config = dict(
    n_layer=8,
    d_model=96,
    n_head=3,
    n_kv_head=3,
    head_dim=32,
    d_mlp=256,
    vocab_size=1551,
    activation='swiglu',
    norm='rmsnorm',
    norm_place='pre',
    norm_eps=1e-06,
    positions='rope',
    rope_base=50600.0,
    rope_fraction=1.0,
    qk_norm=True,
    attn_scale=0.276,
    bias='none',
    tie_embeddings=False,
    parallel_block=False,
    extras=['some layers without positions', 'local attention windows', 'shifted keys', 'gated attention', 'value embeddings', 'hashed n-gram embeddings', 'a smear gate', 'an embedding shortcut', 'skips across layers', 'capped logits'],
    init='trunc',
    init_std_qkv=0.063,
    init_std_o=0.063,
    init_std_up=0.063,
    init_std_down=0.063,
    optimizer='muon',
    lr=0.0125,
    beta1=0.95,
    weight_decay=0.043,
    lr_head=0.00697,
    grad_clip=1.0,
    warmup_steps=0,
    schedule='wsd',
    decay_fraction=1.0,
    decay_shape='linear',
    final_lr_fraction=0.1,
    batch_tokens=[8192, 16384, 32768, 65536],
    seq_len=512,
    doc_mask=True,
    train_tokens=126500000,
    steps=4217,
    dataset='wikipedia_en',
)
Each number is 500 + 40 x the weight over its row's rms, rounded and kept within 0 to 999. Layers, rows and columns count from 0. Numbers have three digits each. The size before them is the row's rms in percent of the matrix's.

# layer 4 attention query, 96x96, rms 0.157, rows 0-95, columns 32-63
094:541489524599531463490497491523473410447576465550487474395501526525517538451531429522528519504459
098:497532521480491468516438511568503544540455544526521477522453563522446482482566451436515549549451
101:582476466479501486548492437569521478514538489467473502501466537526515524456500455515488468528524
102:465540485524466436521591534499450463485512517549549479448518474492511444471541503486467567555524
093:491511478531506523568485480450494486454481496496459536498499561411556451551542419461458502517513
103:419497514478538481473564558516478421536465522426521556507452550515457463522572544569541499434563
109:502477420561518485534440534544530544493534472524434522497503470548500504454553510488513482555480
108:536421527490530461528539498465585504479471465504485519534456460530546555470484474555478454474427
092:554539478504497436519540438512421497471532516449423449541450539566489618479542513466472484482479
095:477459488507457502523559529450537536494514479478501538527458594539473522412596441494529603474493
101:508473493517418536551535524536479549542476557515424508486511474502550454572510428522512527540495
105:535457455490554451476438501460521542494472502482542480440508534548461453480497559473484555556579
116:541496576552550467536481482529584488525500527478458494498426496478519487492606491453484531476516
107:550529539465498459507468515459488489484514573430442408452497499559588486507497419527516525498506
091:458519564496497447476516462448577521466493476423486582449452515524455439441480463511511498450555
106:540522533535485458503493494510548526501534541482531500551546453518495435566566526530456555476502
102:523516472549505460561550482419434465468543538444520586455493498555474469500419461529477547502459
086:545494402471413542482447509533544489512505571496559508438534546428478473516484432468443557553508
096:510494478531505488471608501450448492497489522468524535496480517539500403535502452560524600453494
090:530544458475501511430580512554443498502514438479518461467528560532484489496549513512454540458499
108:422513517532502462558458507534449479458504432552494498439522522478460518484475606490494512525477
095:512551560569524521436431443469514491471574455473504456578463476504497515468483489515462532509465
094:506500473459523507492445488529526530540500523508525569454558464454481509502497532516480411514419
091:469499506537504466487435555479454517484430463435486541506497468483545499458491498540506493465507
098:493521501501507423530551522580455498460584420535589464475454513503460492475496473524544549505555
090:452532443463487574464518553518425493539473538508547443510539481510541522562461510521453436484497
088:502578482439551480528507428523469444429473505531526507469452559534528566455501439515507493500541
108:470490562519511591544480453587450476546477497542577553521502489476440551421444551504513509575510
087:429531536478483465461492548535581503553500502430437501474433452491488411481464422551502454515499
091:545559477496500529434495487467492467460500469474521541536529537431493518476568423456581498551466
091:534522492569463525495412443504468482524443478512504447482566479516482474594464451465456581498545
095:468485500453442512449562543488437552419511503502531487429560522448469517487456486472456510507561
100:511505467464487506481514510510570479481446499459464516598465518567488479443516523585503521474472
091:565476500511510467532564475454468555539551539509405498522483440466493495478467475486549453487528
101:536510488434437528436551448506445453479509465494496513506518425457524468533570449458479517450510
112:504520465444466441533505455509542525476463485497512458532464441489514517452499461541445469498501
096:472516474540526567486497518507527547554452519513495472509482514448461567580493448484493453499582
111:503497516497485469524541568485490514537440557537498480521549499553561533499549539494467481557472
114:493450545507466499540504511517486539481488503479525544509492483539502607466465504494482509504463
094:509465491474484490522435513559582495514475533470490557525500535539450518502500503457550463571504
101:494429437454562498469611486441499491504505493481515590488554492521443474510528532512447498529493
097:478478476509533473522458538494452407515559487546536492528531429529504482458566583484512531536484
095:523508517525515550550428493507451535478553429529521557491498449481527499529434530453501610562507
106:507540552579562486493498469493494417523466498480463532528448517491433508435605495469511502487482
103:511506494472524477526498485504559467554526493508506467466471481502468537451524508470407501511572
101:488498526555546518517497481484431525551540491525453545536465499408475526472519449520547538470484
099:560413484462485498517521544545468563466500453442505462506520525499483515461457497534507545535563
096:506520426472448523502430505558437560523470548474545502534444466550511490478578519519466469472514
091:536493509522501498434524452466581541474501515507467509511496494548426495445537517525560495459472
104:479539520541488394495565474517443493475557530537521561490498546482576481510455453486482539538500
093:548501563557477562475406428472527474473483526475463512407584485534525525472515518525427514533560
096:557466465531444586516421500534537537497483488497562437478549489548478489546467527404518536444544
093:484567553478534505501433478498506477527503518525491553426503456561527512511428482551485536469500
099:522492448485450494439415491499570475461471481474522457595553489537490516508567537418433458498500
101:453517499497434486529508524528464486524469511503485476470540471492535545403461515507491532509473
087:499537434481506451470429478521574543493472407445448385522515478529457505465471545483484470542562
101:458554475445466468550470517543503410440459517557503515566476529531530546442505468451464514492437
101:494493560525546478513515494490534535487489468522544515458558546512601553448516522475533460480541
095:487493525530527478542478523555487592509463488463505546557479510530512496561436444516475522506477
104:501481430547514468451445523486454528434510443480470511549485528486464532490451466492560489475511
099:516569476515520531532568506508469520556492540557441603546502514516514529546511548437506445519445
097:555583544482495540562539466405515446485472497504454587499529524420544479538507521520506526401446
096:486488483550589461482509501484552528474466473523514456557475529413482424539540480496471542490452
114:456489463520494480462483537532463439503479516561508466530544471443410517510562540445480419470545
100:544527511439486451500515490454511431560542487538472440452496516551528506463475569518512499558538
103:459483455516462490577548533503550548520405388448430506489527477498530434503508495571482478525545
104:453524509396519500470556541482458487531522508493487464528453479595451461478514466514464508428479
104:499471429504520440476491507459501429496491475507453452499527526495488500518471456488517427524510
101:440616558453562441479501532539501453523463500488501485520486484490473525493465500483459565471507
103:515447554483522541476470524490468581529481463520528488459499511466466505472399500580563475508532
096:482563545529477497484521476517480457450498504506473492529530522476458441553474468452562550480468
090:547452507472468507508475571519476587502473442570460470458504493527532499453524448475514486435584
105:450506508545523555438419520536453502515475494511532473443512495483513456524517505479518477502454
102:488543503522441465485556480529505473462547499460549473498473537483473470478500445497510495448505
099:595489426542483580446533483492546530458507459462476433486489527441503497560491506500476529562529
111:485557573587554467476524476534524462454539560518507491523482501567414406503479492475492501584532
098:513568415500515497449488520534516468488534505538512465514475503598504466441517536561514512548483
102:504421533514476552439416539486514450499518491494589493492463426510481536500481519463541543533438
117:467551495516558553479502445523453534497495411508509511540521492538480525523506547476497438515567
104:518454537480462417508480479550495515465532506459500454478408449529447476513539511562467513549507
104:538453411462464436434453529488558566483476557517533546555567533474464512517492464471453480515487
105:517538561563491531493479470497484472487560415551575458476517473441453464564528528507582537515501
094:440490518488435519480500453530493485536525539468483455517584425529557451549472478570496479541534
116:507437464487470554516543487489497536462456497486469483528553487537494482520520581499470436531572
088:469536515553510510549506447553525567504537465504520494501545532485569477486514501498536479486536
101:555470481537391522587517507552504502539510475535526493529551538525417465528556561441469533515522
111:539476512418521463475528497547522473467486439448472528511542500462549510473526472554508447539504
090:445499591481512476566476467578609510514476471491483535498441535504449452460466445504479521536460
106:525568448485474466517500513489479410525481489536561455508452499535471499472537442528462466483521
102:459432504514451461571513539470496553510539452458504549496490509518547526443479496597534489565486
098:406540443503495518559564463472530450558578492465521580520444506525491477468556483490444537426528
099:510509540497507499490473565520530471541531474543484481498484504444507475467474505467476553510505
097:540589496500517540436486562447467465497542525485520494447492561551458533492584446501457497506508
106:499462469430525477501501507475514553476477479509488459615496463598448470528554445489511487513458
102:505551479520571467505491524502639507496509477494457595484496548483524457496561544497490563498518
096:551486520535503488479445521503505461532526507419573492508526484507478487529480508508537530554504
# layer 4 attention key, 96x96, rms 0.157, rows 0-95, columns 32-63
093:520527435589548565496543549512495403567495482527473475436475459454470485451506535523495471571573
107:463543505474433427516556564482473464484531458533426533504459575524469391469512485486521487488448
098:608436478430473539461496473504536479473513526495444537470479443481457564429595515521451463558567
097:498561449508536517517502507485441424541540417536501525447468531500470527521487519515507538469504
103:517480406459525568510500527464484492524538568455471557499498479460469513605479515481433507467561
113:457475513488528532509461534511461511517462483416482573525487539487524462526439552500530454529499
095:484471517532401431532384541483398563627541488519545493484509469477537572516527514514475412484451
091:545463483425533503442516460491518519469497509461473515492448505530466548493483494492523429490504
109:533489477530499511554532486450407455560481543502489438498530515542534581529488486555498502373535
107:486501496435510550549531503457532504463544466526514555510493462445476498443578513545446442453435
105:544442447512498588519543558551500505525488529546445521504532470561501474519426489529482493526489
108:491476506511503476472497546510404470426529415511547448487480479523516500558496586534516492447597
108:530455505510428485578542542477570499514506506551525555537387510539486497509536479532475470487474
113:552551497444558473479523520407485485485496561484482488465523520488569488471497401533492500489469
105:511511520450494446474512467488553498504458471478517504491445486534492483508495511495487518566528
096:505545472480513516562554551507558570423461498474458573487461470523504461448535516491453483471486
096:516454455469523435561525585393495469522524511514500438481518431521451507529431502523498449538470
097:495499541518461487487525468502510518527497451483484513508479505473518546505489468453421478539561
107:464488558524487476498592504473430500519527540467485580471488591502504460538484425554571559528507
089:532482425460536536468608556523443435503518468510570447524537484524468460538517519519420507508542
094:449476547466517440544469484473477487504493508518547485504525471505488520489481522492478520518428
093:548581560586541466454512456427503510469521500503549458567460491477548501492535487513495409550501
100:483388475497525541449460511530505509508499518496463512464540454470564505526520538549519526542449
087:520521504520502494463539541453448540506446519499464549562603495488475525446524504577529495512498
097:483611522485464417548458484471495537462577469481545457510489526496491504487497469500577527442506
101:485515466454526533457461519473432482474443538503511516455532515468578533463500494569470480530530
111:464552492519562503505512462492519494394517472476504501524514546490515508489464443576480487489502
089:441479577529481563543465538591460439576502511532533554500490455486458525477470544479552522545444
093:436472534504507532514565569543546547540453547451438464484419449555536400503539418560495475503508
106:548536471529460556530519559501494494411511479484505470510452527492569567497542466478494504519477
089:495527474549483556478434517467511497472503524504485409483523457500511498452445415499475520582520
097:544495532441498472484519510489503508448509541438530443407496493501543538514524434441467449456589
090:515484513519504515501492431526512581505489521462515561482518513476517537500552540445442513586496
097:609481527428518592469535472463558556528512580496474490480492520527536553474512543563453491512495
097:480515506468522555516534485523477458537516502484487413473434461572536576578473505535442487477505
107:537522511474513483511515428491499451468506475447512548464497529506495525556528470486567487476467
107:489469492492464535501481542508525514523510480523557540477424496512531570534492518558518476560563
094:496480479518495566520466518539536565615485507414543510501532503556446455484484473494493529471529
100:564508561567546510413505473494445446459486521497461468441543470450487486551518491519450426491540
105:490481477521442491493605459522562549466588504467516485484454469562443548488521566536420544529497
082:568507518536544563492501477508504509476502532425526461452513453472488484551515515520488536507504
116:485453597500530467452491418503474451529491505590453449527513509504474537477450422499554450511483
097:503554441419479494493532496505589470497451510467482543517521489489506567550481502498493500503416
106:515513487474513467442538445446446411495515507487567492530473515443423512425466505522521505483398
101:535487419510494532515502497544449449472527546493426503458421580536503497450513513467534449499447
103:531540536480550485552465491498541467556463512551522511536502482520521490520526456472467406435504
114:528470559466446561536477507497557533535457528488542522452502473599514496538498494507480428479569
096:507508487530509583483508524497471442495511460426436523423529537450528528578569471463538551456498
104:538481514484402436520491540463604493412448488484487520480513422508543524507512582514494450489508
105:551543486466439494482519487478489578438545468553530588471469421546527484542518509501447479446518
087:420507542524539462464470522537426463494511408537464517524460571477466477529502558432506536506536
092:536494506509497438531459438459519454513489518478498557613532541464523469459510520438486593510494
086:505517519517504472512481576495512502465439443516506506524551526494600488453527514534496531492486
096:522478525567488477456548523544541559498463414520511518444487462571503444529469546515524481547546
098:593568481474456509537502578567484495492406480490552521534471451519569539475557508553377456454524
091:425485528477491531510524516472555480573524457534551436445447472520497485445542525493499451481567
106:539494454450514560532502442496547533527511516462436592446525461529482547503498527504485571540531
092:534484422495458460506526467479518482448442447566511467507487492499423512501480550543457457545514
092:543492526514512455490555493492539443510487477553462500538511507480441519432577480471464564487464
095:441535503514551542555516543527390528475501488485466476477524490479488514471464549537539538436451
089:440531481427519496445452528539465474475484562504530517494575513508551503547453392532495460460451
088:495505522551526558486543525502479567456486439433509472544515558512502518432408489450550549452502
095:553483517468493526477531464484486522533533574446509479453502458479473519538541478546424453557543
102:502519505452471531570541544534482489578574512448456434488495437495487505585531548514509456520583
090:426519502446471463521492423544525436536439551458505592466552504540463508465483482555453525438473
098:437469493568450519455458488556520494480493506484472521499507502491569453566449482432458492495445
099:464526549495451448566441509481481509438488482490431533525504526558520528484549443507524494417518
092:465542505539483502519523545617408578514546493503481435461516478561553490494470554526446467530509
088:598516526521503473505529480469501541477483503506504476472476493478535502459506527489538548563555
100:534452520479524567514514473537432506444496475503498440535440466485529527579524522498442562507560
098:525422447483493447479476502481542498607456441473451477476534534522499483484492537484483473456490
099:487422568463500454521466457479566511535548482483494414557497499476466512491523522449512474511572
102:501541519564478577552514534423426419571555433560500488507444503513546538569488555476513469499497
105:518457529429521442480536485437449490463499539445457495491515510486525532545449524482572485528501
106:541581532467507551450512498553514517529461501491504536537580534428530517538502589496518436479550
092:524499550421431525514582474498579455496550506522469511489485522496475467519468518542465479536441
100:454508536524519461473485556496501455489486506432472549503478550465495492484504448501555527562406
101:503534521509417533469516528492490491534578471501493541501482466475565508484520453434520415497453
097:470578509567459488469470526473507449502506538521441476406504506498462520487456450477507547405509
103:512499459519489422465538489493463460516499457544437534447489566572507517491516454479457527549508
118:530461417446514435432557505455536533455512499505498555493499434550515479494552483550502467497506
116:518492498519537466476430509498519497483496533515477499487462526480481453452509466453525527488469
104:449478482467501475456554477503446437463537538445543522505579586481547523478447502530576480482541
101:541433478523459600559473525502461511433494469454499465544560488494527517493473546453421525491513
114:503473456466526592536521424452512571510492472476500460519479507533435512488461516496456469523541
106:472446427470434546525509489509516497498546482581510505550484432441479498569472579477478519474537
122:619539478464452540508545556481504454466489520431472488435473459507558550541466473529474439459486
091:547468546501484474542512461534596479542526429456465548526520524529399537450546527494453531480518
110:517554456499551520476528440554529523482508499497533403484443537550493469497560482468489492556495
100:539402452527482528503550528418592479575542518428479556547487466535540547450461501558485520502511
103:468523532587441523534558482491505474522524455535477620508469439505495469564482562457526511454507
100:502620464441456562504474496409493538551521519504501504465477441436527509497545498518466479523552
098:509528546483518567499524521451434453495455481490476481509523453449549530472557507521401518430496
107:566513411502511498542537442518498515591526528484429454480545491529499521473578520480446436464466
097:488517496502501488495574541546541515466509488492502505504449511435507409455536501471526508564487
084:513450522476482449514465529528489504455570481559489483495521495511556447540458490519577528549428
# layer 4 attention value, 96x96, rms 0.161, rows 0-95, columns 32-63
098:486528580548523436528504474483517561562503569518513440558451443515519465508545455531452473476471
106:524475493440515459540503546472457478409435494489473533484566525498424591512514501492474438491475
100:451467584514515479513604479459477514454475548519562482453528526456483479485501404479554498533584
099:544496501532500533422504515476537464499515468512487435539452544432517404555488484487486562536504
104:578467576448513474527520507527509461490434570478455481482569528480540537529501527462601498468439
100:563521498500466556390498542476422532552565425550521476545492453560492499454498508543538473505429
095:524380437502573485478490546526464527495467462424549530467550531539500544455497533522495498473428
105:447457508495469574477586466536490477579506534457491574509510488514502506457538465516495421492519
111:468583438550476521525566480496423500464493498425547561435484518443490472439580534470503488563561
104:504574506470555482502539562471504488505551470479509524481524576445450476548553536493429499499501
099:497507502512479505546459460467539504429506433532492521527469484516520528500452469613545529501494
098:491529515531476534481474502513547469507507475513546475504581519512451493498453530547431482497516
097:484442480513479464548541498483458440489489567469510524525537486446489480543520481483504538485524
099:505560511538459528485539498442506532479551543481602501513446470502534513460527489501581483477483
106:473528572508531553521527520547546534533544514522565389454471486533542485528455454485499530516439
116:440540529429521552534516447550468515456516568525533506484433481478505532490438499474488463507416
118:458509529460536551510511476498528415494597532473473509499420429449489497514498454462523500502540
108:445534506484506450534474485523469466489433474529443471543526461557588483520483568465554420408491
098:479483492521523531498576466506535487536503481546510500499504494516487520533458566484495455537476
106:502479498428537486443507534570486544430488477499441464495491534481543477516562469564485534491461
101:541483484469414484391470512487539541530485523480535503562448463512472552520501534531559500490468
109:486487473503472494420474570495513508510516494485474459451495550549486455521567502507510489486531
102:449505438459439481535479420526472469593499437455571606507550599472513566524463495478465438513496
097:525514468537496478486456480412444414476489486461481515490474440515557535480492428453497502563467
095:495492523513405501527473558543555474540516520591557456515569521470503542528453517461483530515486
106:585539434557499529531538486497503565456507509549446525581502375469577465505490521456523575496526
100:462543522473554498488499476446565505514520530430425474483483525503435445476510475536482563452459
114:506549469485525482519442457473492570492479490501516500510593593440515447469478522534463431543524
103:517489488485478533492545563481479497479533509517522456500491450537458509487511511496534523481609
103:530500529500487498531597474489501518573438431551475463498547480493456468589466553502495509423448
101:556574560523582461448477442502520444495616509486520535498577427475489524502554482507570552479542
113:444492514506525493470572584508531493393490504438442473493574545424497484427451480472506464433490
104:489540546528471471544553478501479551523504475550562488526542556432452503468510547492552529451515
093:544453472501424456523504525579427489507439526447501496495516503542505465472518436510437486568541
113:414486444493530489519515498529427543520497495441519550534458468532430498479523470456558466525455
095:494506525544473503555506491458514529487480463436591515507475537513512467489481434523446534425545
100:468527564489537472486483506459470459513513507577484488548508478492536530564486475529466543439601
112:501520483455495527473461515539583532569477446498496515434503506431449498486486441459510537441439
104:552493408503484501553530521479538533551583501473504398533491477450496418541538484537475494500537
117:524537465502519487448451522480412544451456527520538520541510494547507413468471531535468480494497
094:574478423540453582472526528535480509468590472544497552542512507498428539462477504491476517475484
117:529554474516449469568483507533529435546531564518495548554492526428508401495510466537558452509453
112:507523489507520500532526456534479487561521460551491411523558528502551525545499483491526445481515
095:482581503519514467482432481558554441546453423503505544565518492539506393528554447500505505479502
101:416501538559574489441475579430509553498462444453473456581450491534577507537578493582512497527491
113:499494555463499521482508468521539513424461531436471556551451512523457480516481466550558583522477
100:394526500524513466474452499470530498543490519551495447498481489502511506481517528501440431518562
104:465500520516465503491490547460507474548482485503535519512559520553502501515419534422469530601503
092:449488453590465462479593495491512470520511472505475456470438444467528553573468537452480515539588
104:485434547475487578530551493496515498496487545488525461516540478559561487486467465479457531521523
106:436472526562539543508513517499505486453521543506496431503444443535464509421538553549527487530438
098:521496513494497465570518554532551500498483484553490501589527464483478557527461539502433494512514
104:408558487455464511497551447515506546519546496541459557508479483488540515490439534450477389487499
111:548507506553519490530508466540549562526465534502561471535529434556474494532547485424553436470563
101:531497501539519453518501495464471460487525443442443546478537493426506506486464500576503584580499
094:526515534497444501482504495543505491479475512543521481518488446534422413511489445533503398553533
102:509463519535507471458456543464518494531506513515501540473535514483519524538490423499499534470531
096:440529504490505520478494553490555458470517576518433511521529508532529482538635597455589483529455
102:459502437499532564535466557436485481503501530479458511548446454555509460484484520518495514482464
098:516545594458523558531563461528526521467531445475438432515507474579447410486525520573450555496487
102:518550504496540573479558536468498468490541545501471515495579499455492460513540451433448517504408
098:550555486457497486547438467502561475485563486553461601493488450485517548560472508505501530501464
100:493487494548497468590506471479507469461491575512541516427546520584526492493480503506480482558510
106:496487510458520412509519531509468502489444530489517402495433437525456435478568493511492430496501
103:478544451476532485467457463444586485449458502488448515456560560412496538577547526453511476478491
093:472534439514568405538538534545494564506536507536448408541486521554496424528576472551501504539533
091:576539556467452479473563533512505480427484522468444505523518528551508427546504473453524507499474
093:447506510465408479553471482482556497481490483516480485400536516518472555500490499490476473461528
087:440459432503445514507528465460525489514417436495514566528498516504550546492500528516421519527475
087:529479492454470535487454466463539507508539574542539464524431491517473525486453553536520529591481
083:519478465500500474495506461493568525507465476521509618494415569577494505460579464498502452544506
100:522507492501446477471502551483446455531491543522565497499471513527463520486483596481477446463434
090:487497556414487470523551536547461521436409443460441460498480533474443539457465435513576516484489
098:528444508447469467533474498532470528568507551505473529500522545525436509461491526530547494517530
098:493570471525453460463501521461511450498495513465412538514484467432495518491447496528429492473532
088:536469411493450524490498453500528555518484475517518467482604537464549533511432534560506487479429
088:476476531440503507489533532513489392550445502518542548469456488557399507458528501531516492421455
090:505500481471569527413611491557507452501542451434565525561486541495455563480505463550553497529518
089:531531473509519480522520540463503491532508506479443477450504441463492461556483458449409507442491
090:396545468541436559488497483547401475484465451440499537604530458470502529524560542477539469515498
084:447479469521566450487446483519484451468496535464492529472536614479521526487454485488430484539462
095:452485469559378547498520509535594481478504535511533539455491520419539525510467455491537544427575
102:534405526553474489536416504517495521471476459528445477476493490541469497567448526574537493509485
097:465510552478473468507546488507532565452400470504503549442535473505526588474576512506551455457520
088:492428468460428492472488482508403522468529510468448482466523467574504535467530546393546471552550
093:447489540483536508491548538550528497553504480477515544487481483526444462529558558501539438483550
092:544510515498530491473569484474501396488537503517556557501472504510537486524505547479490426453549
086:547454544466498402584470473459553530505519442448522490513467516460525461517484529521462521575556
090:443460538504446529515552497472567497528540583465444470466552528497487544503466522505457526523469
096:488549518521441531518502572458542505498516543475461537523547478434507416414533472547466471387478
090:498526474507468491508474489491501452485519562529507410487497568474521443494469525518496470498558
096:513533463570447474508582470421509468520441484487508482525490435480474453521530486496459514477560
094:461469560558418525482402539515549560499445453457527530470491432479456551518447446527436493554530
099:481432552439466512518459544524410524487519588510480480449528519451490456482515472530467565498472
101:470483492543539555516476470558519482559494525434532486521454479508501502474508531560457575463517
099:457541463463502553506554369492518516425481551480465526489448562503487503482504499526489531539488
# layer 4 attention output (transposed), 96x96, rms 0.147, rows 0-95, columns 32-63
101:470478541441492557467471497471607550510537474495462409496509508511517524525524505460564453520519
099:498468478451509526524406528475502439489499528490552581532591499463522442495565544550474434544485
106:508528494518431507513525524538546469560489500488493533429478395514476491494566465482511569505573
101:502425534564519541494504491456475575483507554494469470454498555468536483489518494500520455471565
100:428468470495521456498516535491519564524509488593447508463549481426558454536571487420461505412491
103:472434517560485526528505481456561451487607489570545531607420485503494563499500557507523485481539
097:475567489499438569537435503547557533445472509442462559529541473507476411508500549478460492476525
106:421523516512431506472538504478508550449526520469603480569554439523503510487428497484540480552553
110:424521495503466503494546498470454509395557458490470527486545474523445483546555538520462454506596
098:462493554500561549534531492553529502446460523403512509436579526433480513472478490483469526462547
093:544451553517505478469465481477468410486486574485447467489474504512495486511511536460487510479454
101:434496435443481492536471515501464558525542558465477530497496558549446448526514529482449429605548
100:470497484464493476502511556553451497500541481529498508413503445491482561449506400519455445531563
097:516581541518471432443493486509475484425571487598573522516539471501470562527497470494532438525428
107:544540598478523512516554487576568488515550514441535448440424522451493533489494511520486535488533
107:496535530496499534515517523507549430519586581421508453510477484489539457526547476528471485574464
113:446545590478549489517472502524491455420519551538461507466493467528555465529515382494457481478533
107:590466499546605537491400520482532483472464442504439503453490470464540537499502498489513455419440
092:458486508510409565468441578482494560560483521515535505602487528560554480552465509489589445487504
099:472581549483540478580470505513523467515538532480488525454502551455464434536456569542576519489438
101:486444451553493526486409515411471488528502469553511548487480513521471574500477514503519491505454
109:569451482506467510584503478470426510459490455439473617537578509477467561485508503522454466485515
096:379523490467492519481527530486494462501507531450476473495484492419477489579476558495472439550514
103:554491540527490510485509495452492521474492546561414490485540492473456467493480436481571475535513
087:469542490473503414454460526545488491470549541432488496464422487530477467481439474541514489538500
107:610486488554540446388499503484534511495532459495528521423468452518540509474506480427553531404494
096:482459509486524528471458439561549515415485567424546401532470590457547485507487492495508527464542
116:549499438494464479459485483484455502456516544485424498515578563545484470446503536477434493549555
104:516508537601440533464579498532461530554472451538542490497463502576469466446501525569576516559516
088:541428514464513479498493551502538584433506477504477526445476494505468526455530521528485454494570
096:429493493524452497500508489491449417475496483515593420491477488472543511470450487437552517464480
105:440532475470503498528490502578507473510492480483460493416457481469516457538520516451507518475573
109:570576504474535503463542591492449520483511461461440583519497498558569518505475439515490514550511
096:527494460490472553487420464474507530462459542511537468433494474509514481510489549487523515490454
102:559489533525504458469499526501531521475539439568501479565506516488567482521467416512545517469489
104:493481531518510519477464522574461419550553428545527499446457443499458494506507561477526489524510
101:570512511476460562446416509487485512427438561506471469533492475418516477445477530517509473564430
110:508484547403497474515514489496529544409530523479588483456456458486546507541518482488504482544563
106:542526533553494517501459468562483481511456481489522645456502580545506562494457498544498473569544
109:517505433521469468496498491515521456501535476565521499509474480483534415529600451494475531514535
099:453465542459472420544462467446515441446423509468504474513472449506483494538524460535469427608473
114:513482452472562476510419499473540437431486462486564500590515550521464615453476504473472448451517
110:513593472468527371441510530516513475503518522527572566490471549496434454498519550484475482554486
098:481494455486498435483537616470505554500563469428513471489502494415504587493432482494503486507519
097:533486469503423453484533541551545506497553527462464550472548480507497503483420500429494514546516
108:543471447541481526482491460453447591522528461591564494469564499487565473468404530503489465590535
094:533465472460479514395477527555461510459524515498453496473442520565445564555477551488542510505440
099:569551478522468486447570539512519502437600526496481483551494478509498537526523462533554460505496
090:574502513474502579517522521543509514574507477472540562540505559525486548468521465481477507506453
110:499508419548472496457470470505396484484504516475504496530491556511470503551485513482474548546493
100:545485482432469457529547480515555518535490542503522547575525520521526515536484406516521448555561
103:545553416493495525501462484465533445509527573526550531496444471464532489493608541522469514460505
106:547512439494583470494542526518521420467513530523469460562513533498445450554535542523519517536451
097:452482530519523513504556493503539446516560447488565482496472509453625478505506507512523501533481
106:515553541527468542536465543487555498440448538517491534494452541548513500529525496451508544567510
110:515461483504529507436596427432481513449501537461453474469540561492548494521580502496489534514467
100:531486533435471614524485525515514492545435524429446511528526505449518513506520591522488461462500
097:497494524554474490549521507476487534509486550496579450527477475496499589442405450545532527493542
110:499471518463393511524476466521488532457433460460555517502541542494476514479475530482525561568483
095:513471480529499522522425483546471442506541609538499535444488505445540500516591494539478569596490
104:485455578515490486515496477519519545513448512539542412486523560505490568462484507499576529461512
103:543546565465496459485581524516533446527464540462536493529538502580487512509530508472364456533520
100:516489525469451534422458521486543510523511474487444406583447514436428514441496478466528491580518
108:487522465528470543548531524528537526477596490588534556506477471489523533487499513497541481468545
099:540430479525530443494464552451471498481478468430491496475501499486530481479469497457478606479531
099:498466579538561514501447461459473495515535572539483500492488526461503504503454461463492484468507
090:488498464434569532545456554439444547486548496484492490523539538456510488519499552517577565506470
096:583447477480449567554466507516588505522509495456462614505513513499496470513591496535491501504517
091:513514504502530414494487535482559522424604530488477494540512533440406490494523509486523574467488
086:515547493521492505514534499489472490496476504491500475475520454442430537492547498559457499598508
079:587452487470511448508503527466483498505541412475432512528444460490448447485532557476538494481454
094:538453499544513466426475517488482476550489539518464451550491537498521475463410478486583515508524
095:464406482437494529521554458484543546525490451488472465495496446520519435465441485476538375506481
096:527416489545395542458514486451488538552494522496511476516544475592459559511491520560505495460491
111:570554488462512514470539509483544493497464506459445538463466529491444465410521513440501496413523
088:511554495584495492478482471431480454394529488533569524492478495449401471484473479457516543517461
099:381459500511549463511509514534496511549460517465353501469521498547394583456559487472447500449519
086:534504493471450463552473504502512460520544516531576473506503461468472517525413524527463467507514
093:496517523482569515526521487495548555470519481464504468501452451505570468494502468566584539504574
097:429556510499548447527499512523539435546487484517557500440545497506462520568440533499572524447471
097:518534520398536468476490500561466529457452503479429507506503550529488455503468477540506518396506
093:496525454476547468441468569500508526465536427494528547460511494486521427524540581483467476536504
107:529462457480464513593498504428446569447499529501554548464561524474567535444499519519490527571492
096:522431476482479561477517538504522507483466452494436619550395463465526477541501505564510502502511
092:486513422510539458476526533479494511541469486572503412503475504498476509540491509491512454536513
097:496452527500474557500411541493470529603477554511489455426500521464485544492442491440560555488511
093:477530463467521503396465472450485488475516502517507382547457472466428525507550579478457523485532
089:535426536496548484524522496502446527477551606533536524476525510543441539576520518532514524479455
089:518504528465493456543539487493502505491446534456457437519468488487473445470536503546495531468490
100:521530505490508563443456516553538501514476489565486447439463532501522533511616541476533544495470
097:538502526500460433483538544535424507491565516516471481525458472595485444537529476519455566546526
100:526489436503576525523467456425452522455567439490490484487463521475519509496479532505562484486437
092:501484440493480463516532473485446534510479521539581532473498473569563475522529580454508468497453
097:441419550488530483467477579563490529542534490542481511452547555586516543532464455538535469501546
096:473528485480538514508515550523533499535525491491492465445449536447520457448533497437454497433534
098:481506536390556501545481477513475473434511533516452475494484598523479509494506584555487473486470
# layer 4 MLP gate, 256x96, rms 0.185, rows 0-8, columns 32-63
098:494480453526523467546405481366522490505444576502466519551518488490551477506510500521518480462478
089:561490482413475606448527547500466472497480440510465500483455451529530498528539496526425482512471
095:558550469476502520536490528463479484525460429486559509450433550474467473513551479485529517490525
095:473416496545547492506539498567513472448543573456525543518491515502498576449513537452537478499512
096:492549470457470455473553499502470469484443471496474438521454531519502470474513444435519492507565
094:418453431538518497565506551495550506465557495473551556466481535557475528511506452535450472575483
097:482530522512509486486532515585440581540569554448579471543526493531568472457517525437442511485580
103:452592524505452442519446493498524490481427507449544442501504473449472500473452496449427471534481
097:456551520481486519422516617500461602538545492498455557555609517502555524445465471498487499511513
# layer 4 MLP up, 256x96, rms 0.195, rows 0-8, columns 32-63
091:417480499537507496445473561452454516557457465436543416560455526519494495457481478498522483496520
096:474433487506480487450498450559469514488534502465496548515569517535539435455530437492432506453547
087:511475580521509554495540495476553575517503488481461551501471560469519508407571520463545458502517
093:504515497455512555482454457459512567488425444529550483446468472474580456505589476502510429518473
090:449443454543511553534547553504559455478529496517554515496519515453543535490512491476543519442437
100:497508563487441537496463529463523521459498558513446494520513452459505519463564496561555476465476
101:500449462481487384479523527452474485519521552491481488524521555517467574471530492499534522457438
106:442510522485567536542455489484508487511527459519496407513556471501435496513539540420469518522455
093:533437477503583537590491528496459517485509523492476475486483560509514571495467489478527542459487
# layer 4 MLP down (transposed), 256x96, rms 0.115, rows 0-8, columns 32-63
099:528530460527489455523555516483531498485422540508544481440479468522455441512408533514539521562471
090:422492440499469452482455459552488503545477504523523464443533480457460573524531520514520482570570
090:498475552557500504507496515477577490561417542508522530463464561566556529468415513546460494508479
095:472511440490477437502481507533481442520483434523526538513448487521502503442394517482467436545485
094:548535512465494609511492483536458493524468439453437519504463422533501442553450523503505509510494
102:549531484521542514472503450556543551561487510496539481544548518481506501468467480411590426445425
092:541512532526504581385564511474533515518531529530542415533458483524539496581542492465528453520557
101:595529474457534523453558456474506523430519485519518543498496528438496443515502515500504452483480
105:551463489481484521586462483482471524491432469508585519525379509472531527489482410568512533489502